Part of a small language model's weights.
Size: 8 layers, width 256, 8 heads of 32, vocabulary 2048, 6.95M parameters.
Training: a variant of Adam for these matrices, 189M tokens.
Each number is 500 + 40 x the weight over its row's rms, rounded and kept within 0 to 999. Layers, rows and columns count from 0. Numbers have three digits each. The size before them is the row's rms in percent of the matrix's.

# q: layer 4 attention query, 256x256, rms 0.0718, rows 144-159, columns 128-255
# k: layer 4 attention key, 256x256, rms 0.0728, rows 144-159, columns 128-255
# v: layer 4 attention value, 256x256, rms 0.0461, rows 128-136, columns 128-255
# o: layer 4 attention output (transposed), 256x256, rms 0.0444, rows 128-135, columns 128-255
q144 086:453515487561494541517487512491486459495513509506510574514430534472489501496609565534532578533570438461496438543529500520458475539490530507494535485468591481416468552533477552478446515443525580539495481529493539415506512476510597505510499388586512476509538493479517538544492521514496508542485463541518535442617472447517512493553434454577470460507459492491526510573486488508443554528450
k144 093:499494468454481554551498523539519519401511463477427539415602465467527594540511442468439461475517513517490477452478505459514485487537487425461460468550490469556540462604575418509517486496519451481472463480429482510563478497523464527453510499452549517542513442406541420402474511464501526507502523470465531474472511560571545517474524509427540434560547570484441430447537509487484459476512
q145 104:542476460482567513492489519507463581486500509495562466484465568439429439467456526414523537433476485520547444508476553564487512541510523522460532570453550541497466549488546578464508535528507575484496465470482489486440491508474430474503491494477420530420492432533458553473496463457527512548493505486528514494510470543541515506596421487534425546518481500507484502442498520541430410526595
k145 114:450550545502449461489457548513535484444528488482505522557526494450505571503543517467410457459511490547445502463486540470483438522548508473494536422529463483577536520470478432527536500466530415525430448470453496524567456541527476558471536552508473546505516499438524478441446526543449500462486504505416502426534494529474462525507545443518537490546538520502481449499531526472488488496495
q146 104:457587534493463483572512494500582516516495487501572517445472486536546511535547509482497509488477498497467515522493476440497473522459541468537506499571519499532569497514508429580461534497552427525502557464437524466548530482544573543470510569509484514525523539449526413484521588539472506509517531492527517478506561464546499482456528486451526448539582548455517488491500476454521557456464
k146 075:529491484520506486492489495527443477514523543432501466528560543527496500414411598485533497496555539521557515454489590553480455489514490458473533487472465558490475471614494473470508556489458588458402482507496476470484462470468535502515450498511517521478426460457477495532496524445565550455492533511426511504467457527408584549492492447502479487471454468566433550519533527467465538474474
q147 118:529471457523489518505454531453415455441528463490453485477545515473483523433417451528424480524502523519539500443496497554564532445544492491503451490455419499517490560555504528442513461501446548464512447553565461523471469493431431541505522482477503504443446474519419581549474461484528415432475473501442502550494457515483520545503502477483497544447452521556486525543518515508566467575539
k147 106:568509480505537447454522477494524572580482521557503490496437482632511463517504458504609528486460515489477468546472480516479548499498480514506505493476601517471470484449480559473440490563506551493525566508560485503480538507505563490538467467516518451500514537567504486519524487526518550538486516451583510450426525532547509436493461586506510542579476467458588481486479534534460524496428
q148 127:535538530420462605519544469499508493477557456522465456510518517504520540525481501450513487531452441508509552498491420464547522443497490488549448521496446456488489488553507464523503475499468500451522537514485536521535575563518503528424552520495547381477509510486502463530527496496556469472481523446503544587492476468529444496448558477440554489469519441466419530534508509492563472520555
k148 081:485559505381462473419457554518457451424503425508464514487492454512528472692494501520474526511434507471489524489497470419524526468502542506472516434518460514521531510474493461547550478534467457499527491474481487463458491516482535494451485564487524461543603564565575505538543511553486502522474546470497504524491551479450467501459525527467606528459573535507527513474418562497619543496486
q149 105:517527553392516552457554494519537504507504517496500498545481460534510508536524526501548504468482475477547516527542454431482496475461512582516522571547573529462520437481525463490505460523486455480504575494517499468567541623541509493468495507479535403473532488590534458489542492531483535489560528447552539471420479518552494467422524540516543440515583473459464513503447470485474546457469
k149 080:444543493378433465444464570465463434458481415514483455472511410510538467648464494585483527544440473486487493471495448460529516516533549504475511489511430514507545535466485478504533491495472487492490481438421453443496442502489536437488452565470520482569569550520534522555550498535457517509488524476463453513479582478422476502488531509508601563491532539541519532462445543494574537518467
q150 092:499489531480568508478549504526548538514456535490527536493415482500483492541548583457525485424522521485504520547546535476433440525445501476493538518553636531459502425485534465474486503555500428545461559504498496496495476544507528515491491455542478458479561448507544448433522548551435574590555522479573529465435494502506539442517509495540454460604530494487561485410450459483394481435496
k150 184:446496525371485478489516548526503504480545467478471515546511447456511497672536475496464526514469487505490503494519491329516536495502536535470504477519483505522560465447453418532572466505498471519505501456451506441540486515545499470441528555553538516541590572547608440508533545540511521509550527566497494481573546471501507496442510524476578485488557528482498469484452485479548504490496
q151 089:511487421496553486573454510473448543508434498483588502473507556481415489496556550459512544499485561470452468539447497526505550507512503516466482555496556489498479563529554585511440457483416488507496514583544500541482522449503499465530510500522496459547547461513429601457491485564530457478507465466496510492588505518511518501582512530448426512560472494550498510470573516579490517476536
k151 096:494472460499498479571520472471558527494515538469508396574542484483485488532539477465501563442475523457496514524468447419481604527474516525474461552458527520520526482438488494471600505474518480518482517492503507478412560443577449485526546438579517524425516533581457424488483553492496590552483528535535524519445552505531565488456548600534472503495546524428452486487411435464484441473490
q152 086:538465532585466485436551473524592518588535516491555462473522485528521465455472473442497446522506525489482547472518501490483500495462476430473538482512526387504394488476515493524452558527491487482518541498533440535432518447511539563511479414529485464469481446435494471413497498411497518521479490494528430530513547494481441478454479473493492495514505499469513452537496487497433500500482
k152 093:570491573502560506503498551505471465494488540523492556414465509493518506483484517465471433487535528573500509525510552492594483389513479421465501491542469517527500492483433482553477381512536522498480474511493537493576520517498479553479552484518490561514479486520541558521502529581501424443570576515527481534448558496476527491511470565453529504458483515453488500509513517480522456440505
q153 103:483501541542444438458562508495530468484546461387439511534499511503587481500532462548440457581491496469505506490532495479526574459530507504561502459516429524536479494488421407505560503472564507434531508507489462423595476447546488506530477522487489567430465525500551486510483548442446558476454513541494436485506552481513477526431528507531504515485546483462473441529521504466555489456430
k153 101:569437562494577545459472499510512400506494556518518531447475504497444493471547504520482501530614527464483483545521524532500486471480464521529570492509484540451481481493415461486452555492529493520484489528578524493493472527555554446515501523545440533545488439514390560460460484536404510418530494530464504530549486413422522520511474498538458514452425465536543562516578556557458507474461
q154 093:530531477481477579532530497548462531536462513476555491467424502544448520471520528427626473492546483475505496485499480465461487508500433523568494571510520461510475485508562509517461510537513461544561531511565585535493555525502569492475456499538485467506506436518471476427572406520519509486508505471533590560447531533556552484500501471441431452582497509506491465490576525546429445476507
k154 093:443638472411483532573498486512560542490474530495573454447485485475523583508529517508498450481471510455542527477477438504572543508544525504514481491498513495558556554522590497515505473447501453508515532527503403433459491461503469572497509503401509478467533452507482460567529469490488493557474588517525555480427565467519462505525559533473509464450549521499481517480483522485483490501470
q155 100:472506494470550478453463503522527521472460480487563426541471511508367469475615495422513540561473562496485508533485412540485477537497541569442480545480544529489538540486557518543476512548420486518506514523603517533458472517452503434490518525538478453479568417519482566471482494501563435408558493475488540532554538539502495491470509500435513449566500478528477485467539534557448509439529
k155 097:490490473501531507439522507502502524503505539471521503591482509467519491520550533524539530510456518478520479519474429489506539482508491524528418522511535497557527513443524499529544499511515418485517555487502481424424512457483455493570471531500518510450507545553495522557544549524474559582487509513506542480466533460559522471462516568538455495539553530487472527459440441478527506501466
q156 084:529473554592499461487561474534569499522526553481540457408514513484518516492451492446480461545491476462431515441467468489477536475480468447543513485470483414513415468523484482543475539499492502474547506465493560552493561425484501549508501411543486493500456460414526469421527481451543544506518527568522494594523561477480483484526522448489491508485498461444444522517522500503489421517502
k156 088:518512501531556512522521497557491456402497511547518567447504527483529552468508547428410403455526503544496525478491526496546452412499482426497486520531502495485482493569519476529471447513520461496519487536512526492547493480568442574447537476508479492484490441485463554468502492514489417434493496575526525555491520498501492505534496487484518490453524529450448480485561524487444412480559
q157 094:509484583534505527507566458525523490519560535470457505454533487510595515504395489499520454521486489495495528429508484481516508436506462437560526489467462456477399425518474475470500533491498506459560527447448567514516495532502462574505426427442558479487446509449537452516522464411502519535460476546516497590435499457488457477520475489493521493462486451417478496550489484496491441536514
k157 094:452486552498486566535500506539461493477485481523447545425515514510537506464432533467468415478545454521505546478575541534506384459519464476489527527522453500430468459611525496528482453504533474475534470525488528492556468561499489540387498504456467466549503422449479491471499446489528454421518470562514528566454485530456504515570477412436544436526432471497500516496576489494479438505579
q158 098:510578461464550546537477483528446515503429528500514506509457489513464493482558601465599487427524496493525468512516523511460454497518474532528520551557600593452528514519547485481445506557511479576465538497564524495527482577522515469532487512480474510521530438528453526491524471523433531517534467464514517412435481504541550484525483485519440442568512487542520459462523493523425492474488
k158 095:427533455428414517564497550483527536518529486451562401514470415452534502495536465593520543498475477462507486497519422490529597554498533562506546484483476522522528531489504476463512509510508471515501496447491395400490460512452499499528482516462535535515524489547451449574506493485483573562534553426533498440502592480509497492513553552552544492535544523516477498431462484484521509481448
q159 094:495546432471506460580478507519464496453397470410517486498441577489433498502554528490595490564523525488444444534433455492470556462568466526572460553483491514540511525510482474536461432512505513489497489534506515511564519483553519455504519574527461551512586457500487526459490466569522528443484489563510523516550555487531521522493496507445454467508504482499450427499621540581496455434527
k159 095:465512438461529531546477472513523514462529551530584471514523495456468533468583496482532518487528520404509513507444427451514607557488516542518493502445521508530494488498565520461564555464505440498492477499558438450390491454568460514528532496458480505442559468566410475512467494489465599567463490540520554474506527444520541526484583532525468507535532498494501531466491488500415455528468
v128 103:479461524523502513464544466527471459503523448515474502525567492408480552487510505525483479487438457472552573492544436491513424563398394553593466463503507465427486508490548492437554468539476447506471565495441589465466477479503455511517578486536564465500496557524478546506554453445498555553482496494496525524483434527548521460489538492542489571440472505451493545518496548490542487581507
o128 105:546495531502508454533555518505533552528539532451536475542471515511490437373509518512545505503561478495485521556484555531533566455490447441498507524443542542562478463545543461511474504510555554525503478534563574540520488500540481530504478443541443528574449465444480514512546562431510492479516477435499519439446507499502535498550552495489439504576427463493460417461484533510446450476616
v129 097:478483574512464535493498491508485470517416504509520484462439490564490440506477508523547493550496524498490500492483528497517472454477521536547568515504444472488414492547508498510504483536452500485601441515495513517461496508515495436521503540484521457564496446567486502526506476491431451488480508527515515565479595447529541514508464545489471530543474448520494493506480563490513498521487
o129 099:579488425572578440436483531498428441498527449530521557481501469459498510459476534531480510499525481559477440476469529388462501493487456517421514462511486513502488510392425560536490531550477465517553493465515488472449460561498485552517497473475483474454510449505519518483516466564468514515457509464544539467530538502535492532547504464538472501501480571510507521399491461490439512533437
v130 106:536501544498538526537520467527531513499442505476451530521491492412506556501549428549445454471495482451392581565544541505522510470498459532496412488409509499529520484474476452498525429497520459556440537504496558485408416453546529467500490481499574581553509492493503486524492496505490503527438487461489523532563503488489523468473541504525494568483489492477562479540457460538528443482514
o130 106:429483562456504455475473512516473535536493530487528584472465492578530499425534569447530498501510497514500475592501452537544555562498497570509521506510574522530514463522504500465546455470584482497448528542517558467530518535407486460529496599550463498537410479518392539469452541508494507494563509564478444451449451552461510525527418586475500480519478458498467550567517550514511506487480
v131 098:507434508514513468499475446529474490495589519468544505522536578420546516516507493487562447536528564542596559514575503499549510389493523512489479401453485570486546556472518485610449464553515470482562533506441461456582499491466462481471499519495496512495498507459496474523489511492529483468490517495508510516545524433475469481546427450511522407586544450483495474462536509547536512526486
o131 102:519492527454487544520462470451471451501459479560493516478514467531449476593537529520481598537399462493381402481473530444494530532616511489410510534510545553473509492486466456484499555515516492471456523524509532486493559491485523425531498593442455522487557483576414387541485533532546524483526496441458441531527494523520517515526527517479507508450456515582480478529526476473492481506540
v132 117:498523522509495414482498444571493491475557502503488495575520526456596430496448462491565510499518526544519595504517543510519430436542439515548488496410556560470460528480505476492489456597501488491557517463496506465502492537511549450493501505461553517525520537495488469512541503461524494537480511492543548478552512444589547432522397458531530437608510497475504488487538516553550498520486
o132 117:554483521572539503484477506464524489558466469540483503452485480527501496378593487539463481542440448496422441499487472562524517545589522492424485520501529545454516482477428497477493522512594432514488481516514539474516535464479487434582511507480473534423489510528431442557477510502510524500530508487425434528554457517499516512486527522529503515459419472553534472528568460498469487491449
v133 101:565496520516464504465548469461525522556540509554490496445532525438490567511582467521606427473516551490463573537538542512561577487470477491472454422482479439514523556506507476553448536487497510493500534458482513516597475563512566573455490489498483489519470495514492464491503467556486474478510491428515546548507470460495413437525436497480522509482514480478466487498480588630539512536542
o133 106:453501466484520493561452468477532496508462493505603455526499534520452480417553514509508605555445510533502465557490521515483518494568545485449532499480554549505561536485525457459539479523512496529453489553516481451519523475472452494574494606461483536530522526529375426515462513449596508485503486460505466487552462486526506551519548530480519489527471467502460482471523451467417495516538
v134 109:518510540492501460516439491482465406441476521478511536483463493490544448485503569503508537575555587556578561484507464490515481472568556461532514514541452582469516478476442459567504504511492487475495479500485496432507483460485537450517496555485500549556520492473503512533473600527473488456536540518429480548473504407489522579421543497455509451552499496580482549495511515526533588409475
o134 114:456478503488472589514471498527457507468562468573422509452521497550491579613473464483471445506426448498446466446513441405502462549509476552473457501516492491485453504571476570509456521455463491481528544471501529497428506537438520454457506512460508496454464522520516523483455510519557497505516466523509496538511502534515492491581462504508491489388516535567509594531489498460493501590495
v135 104:500500455484472469501570496474510484480497539564491460529502480556472518491490453496561552509537505484481454442479566507445545506512559511468533479494496506621469622574497502488445516425500510449484438498493371482499518520483539516480421483483472461557498509516493477494479505507532409558467507480493492492486568507503519500546360496529536515525524503544540546506481482493489478497599
o135 096:496556444468530498493452481470489508475487493484520461532498512430533470481478402484481571492502531501483546464474482604473494505586498506482533486501452450411514512455550534483496510532462501488471491517446459487584537429475473559560552521475540524433573555451480490445497463431543544522475546520505493462564497526547458480442538537534538491499479488427486425544596481550511492480400
v136 097:426561525506480481493511512564525544533564486445525494546530477490504502509472494461438464432465407439505440486434517485446425511488464420564479477524556499495466509454502530448529543534544511527520530492547481528516526511454571578487523486526504483453501544508501519413532444436500506546467476483488483433512436540546507450467531454599449437448510552464445486506499464439495450566496